Weights of a small GPT-style language model, trained from scratch on English Wikipedia.
Size: 16 layers, width 96, 3 heads of 32, MLP 384 GELU, vocabulary 2075, 3.36M parameters.
Architecture: RMSNorm before each block, rotary positions, tied embeddings, local attention windows, value embeddings, an embedding shortcut.
Training: 156M tokens, 4746 steps.
Each number is 128 + 32 x the weight over the matrix's rms, rounded and kept within 0 to 255. Layers, rows and columns count from 0.

# layer 9 MLP down, 96x384, rms 0.154, rows 68-81, columns 192-287
[[167 111 139  73 110 108 125 115  86 110  79 219 126 149  75 127 186 100 141 160 166 147 117 101 107 162 133 204 151  86 159 127  87 133 174  70 145  51 108 161 150 118 127  83 138  85 127 111 184 150 138  64 112 137 123  47 126 143 124 117  53 116 143 142 147 115 149 143 145 126 189 171  99 161 108 120  95  65  83 113  84 122 129 203 122 105 120 101  76 168  90 103 102 123 151 127]
 [163  79 116 165  80 130 143 142 189 153 156 130 121 115 113 163 145 134 124 121  94  72 150 104 118 120 100 146 127  96 126 123 119 134 152 127 178 133 146  75 133 101 159  95 138 128 116 146 113 126  96 139 133 104 113 125 104 164 162 115  93 106 121 107 147  67 134  84 133 149 172 119 121 116 142 153  77 127  81  86  82 175 172 164 155 105 123 162 133  96  61 151 117 130 103  97]
 [131 134 156  84 138 138 156 113 113 188 144 146 125 141 127 138 118 192 147  68 112 193  71 111 179 137 110  94 170 155 158 184 184  86 149 158 121 130 179 200 181  96 128 159 169 144 120 145 163 115 169  87 118 175 145 160 140 121 127 139  91 106 123 132  94 119 191 142 193 146 147 162 145 128 128 122 109 151 142 100 157 145 129 114 115 127 107 168 123 168 162  79 134  59 160 127]
 [115 101 143 141 182 139 114 168 104 160 132 160 107 126  83 109 176 118 151 149 132 168 150 120 150 113  74  91 145 157 132  87 144 175 121 123 116 133 108 153  76 146  95 187 144  76 140 139 127 187 123 142 117 214 124 142 159 128 145 126 143 122 123 148 156 159 156  73 116 118 174  51 169 100  30 151 187 114 164 153 110 128 121 118 132 186 129 104 117 141  98 117 159 140 137 102]
 [139 179 167 193 180 114  98 122  98 131 157 153 116 117 130 116 113 141 118 139 127 182 154  93 141 116  91 143 162 122 120 142 121 122 206 144 107 106 169 111 123 114  67 135 107 168 146 139 123 185 118  79 123 151 148 132 156 116 129 140 109  97 109 123 132 116  95  47  93  97 127 170 147 131 221 219 113  27 200 124 128 148  98 133 196 138 149  99 111  69 142  91 108  88 128 160]
 [125 127 166 133 155  85 102 151 154 106 122 164 138 154 116 150 138 196 140 202 115 164 131 197 202 135 183 149 124 116  78  59  94 119 121 151 115 111 113  73 122 166  68 126 153 154  79 128 156 146  90  74 107  98 185 196 100 145 121  96  75 119 127 127 156 142 145  89 147 102 131 141 113 128  72 122 107 118 114  88 104 172 109  56 125 153 170  92 151  84 121 142 165 113 118 105]
 [163 112 104  89 128 122 137 129  71 188 140 147  92 151 125 117 153  99 111 121 110 144 139 156 143 158  77 112 180 101  78 133 106 157 138 111  86 125 112 114  56 165 117 141 149 100 133 115 124  73 184  94 133 141  74  86  97 143 101  84 116 102  84  74 123 165 135 155 150 152 164 181 136 144 190 102 122 145 135  96  79 180 175 117 176 114  86  83 196 130 205 201 150 186 113 125]
 [134  59 123 120 130 169 179 158 183 105 146  71 137 128 195 132 143 118 120 103 129 131 102 155 119 167 113 130 145  97  94  70 106  86 157 118 125 103 134 130 129  88 105 115 185 116 128 115  56 129 125 158 105 111 156  70 111 115  82 141 114 165  81  85 121 157  79 132 110 180 126 157 149  96 106 119 118  97 156 147  88 173 179 110 133 140 134 118 101 112 146 121  39  46 135 143]
 [113 139 174 136 146 136  63 121 115  85 130  72 159  92 113  61 123  75 149 135  94 104 157 114 106  62  70 157  61 131 182 156 126 115 143 111 137  95 160 136 129  94 101  94 122 190  86 100  99 152  99 124 110  96 129  65 108  71 104 149 126 134 136 110 106 113  78  89  81 115  91 164 110 125 140 126 151 109 153 146 103 114 108  58  95 122 110 159 148 115 104 133 108  88 156 136]
 [163 131 116 101  68 209 168 183  97 182 117 191 210 112 119 109  69 140  84 164 110 161 135 114 148 101 146 164 173 144 159 111 144 118 146 150 180 152 168 162  93  99 153 136 106 109 151 167  71 157 131 156 129  95 140 144  92 138 190 161 139 146 133 175 111  90 148 132 102 120 112 122 139 125 116 137 152 137 148 150 132 134 119 103 147 102 114 126 146 129 127 132 114 132 159 121]
 [ 99 169  57 108 156 132 149 146 133 103 160  60 102 215 118  83 109 100  84 120 151 194 157 182 158 141 151 156 162 100 135 132 206  44  92 176 120 121 126 128 150 132 171 126 132  98  96 136 145 115 161 137 136  93 183 106 120 133 169  92 100 152 147 113 129 136 128 144 102 155 122 102  98 120 148 117 153 168 183  78 117  61 153 172  78  88 180 153 148 132 103 188 147 125 128 126]
 [136 134 138  84  91 169 141 122 167 209 137 135  99 118  84 115 113 151  93  95 132 160 161 182 125 118 127 179 148 166 213 146 162 133 172 163 135 149 126 178 117 177 133 122 143 165 121 146  88 166 128 110 108 179 187 117 105 140 164 158  65 108 178 125 115  90  90 177  99 132 143  79 149 158  37 138 159 118 133 153 124 124 142  85 114 157  59 147  82 169 141 121 131  91 149 126]
 [179 143 137  88 100 174 124 114 144 102 182  87 114 118 125 103 128 117 172  84 151 121 138 133 128 188 137 100 143 105 167 168 161 174 136 141 140 184 161 151 170 133 138 136  98 136 163 165  98 137 161 105 150 101  91 133  88 156 150 118  94 123 165 165 166 175  64 152 155 116 171  81 106 175 144 121 111 157  80  64 103 139 170 106 164  98 189  96 123 168 127 148 115 131  62 162]
 [131 129 124 145 103 141  91 118 103 127 114 159 182 212 110 140 114 142  96 140  94  93 162 124 128  86 115 188 162 202 141 110 124 128 180 129 112 124 145 160 100 160 143 151  99 143  83  96 104 176 108  87 149  95 125 155 128  96 108 168  79 137  85  81 119  48 168 134 109 115 133 102  97 130 104 133 105 149 129 165 102 169 120 134 119 141 118 136 126 191 107 106 126 129 255 150]]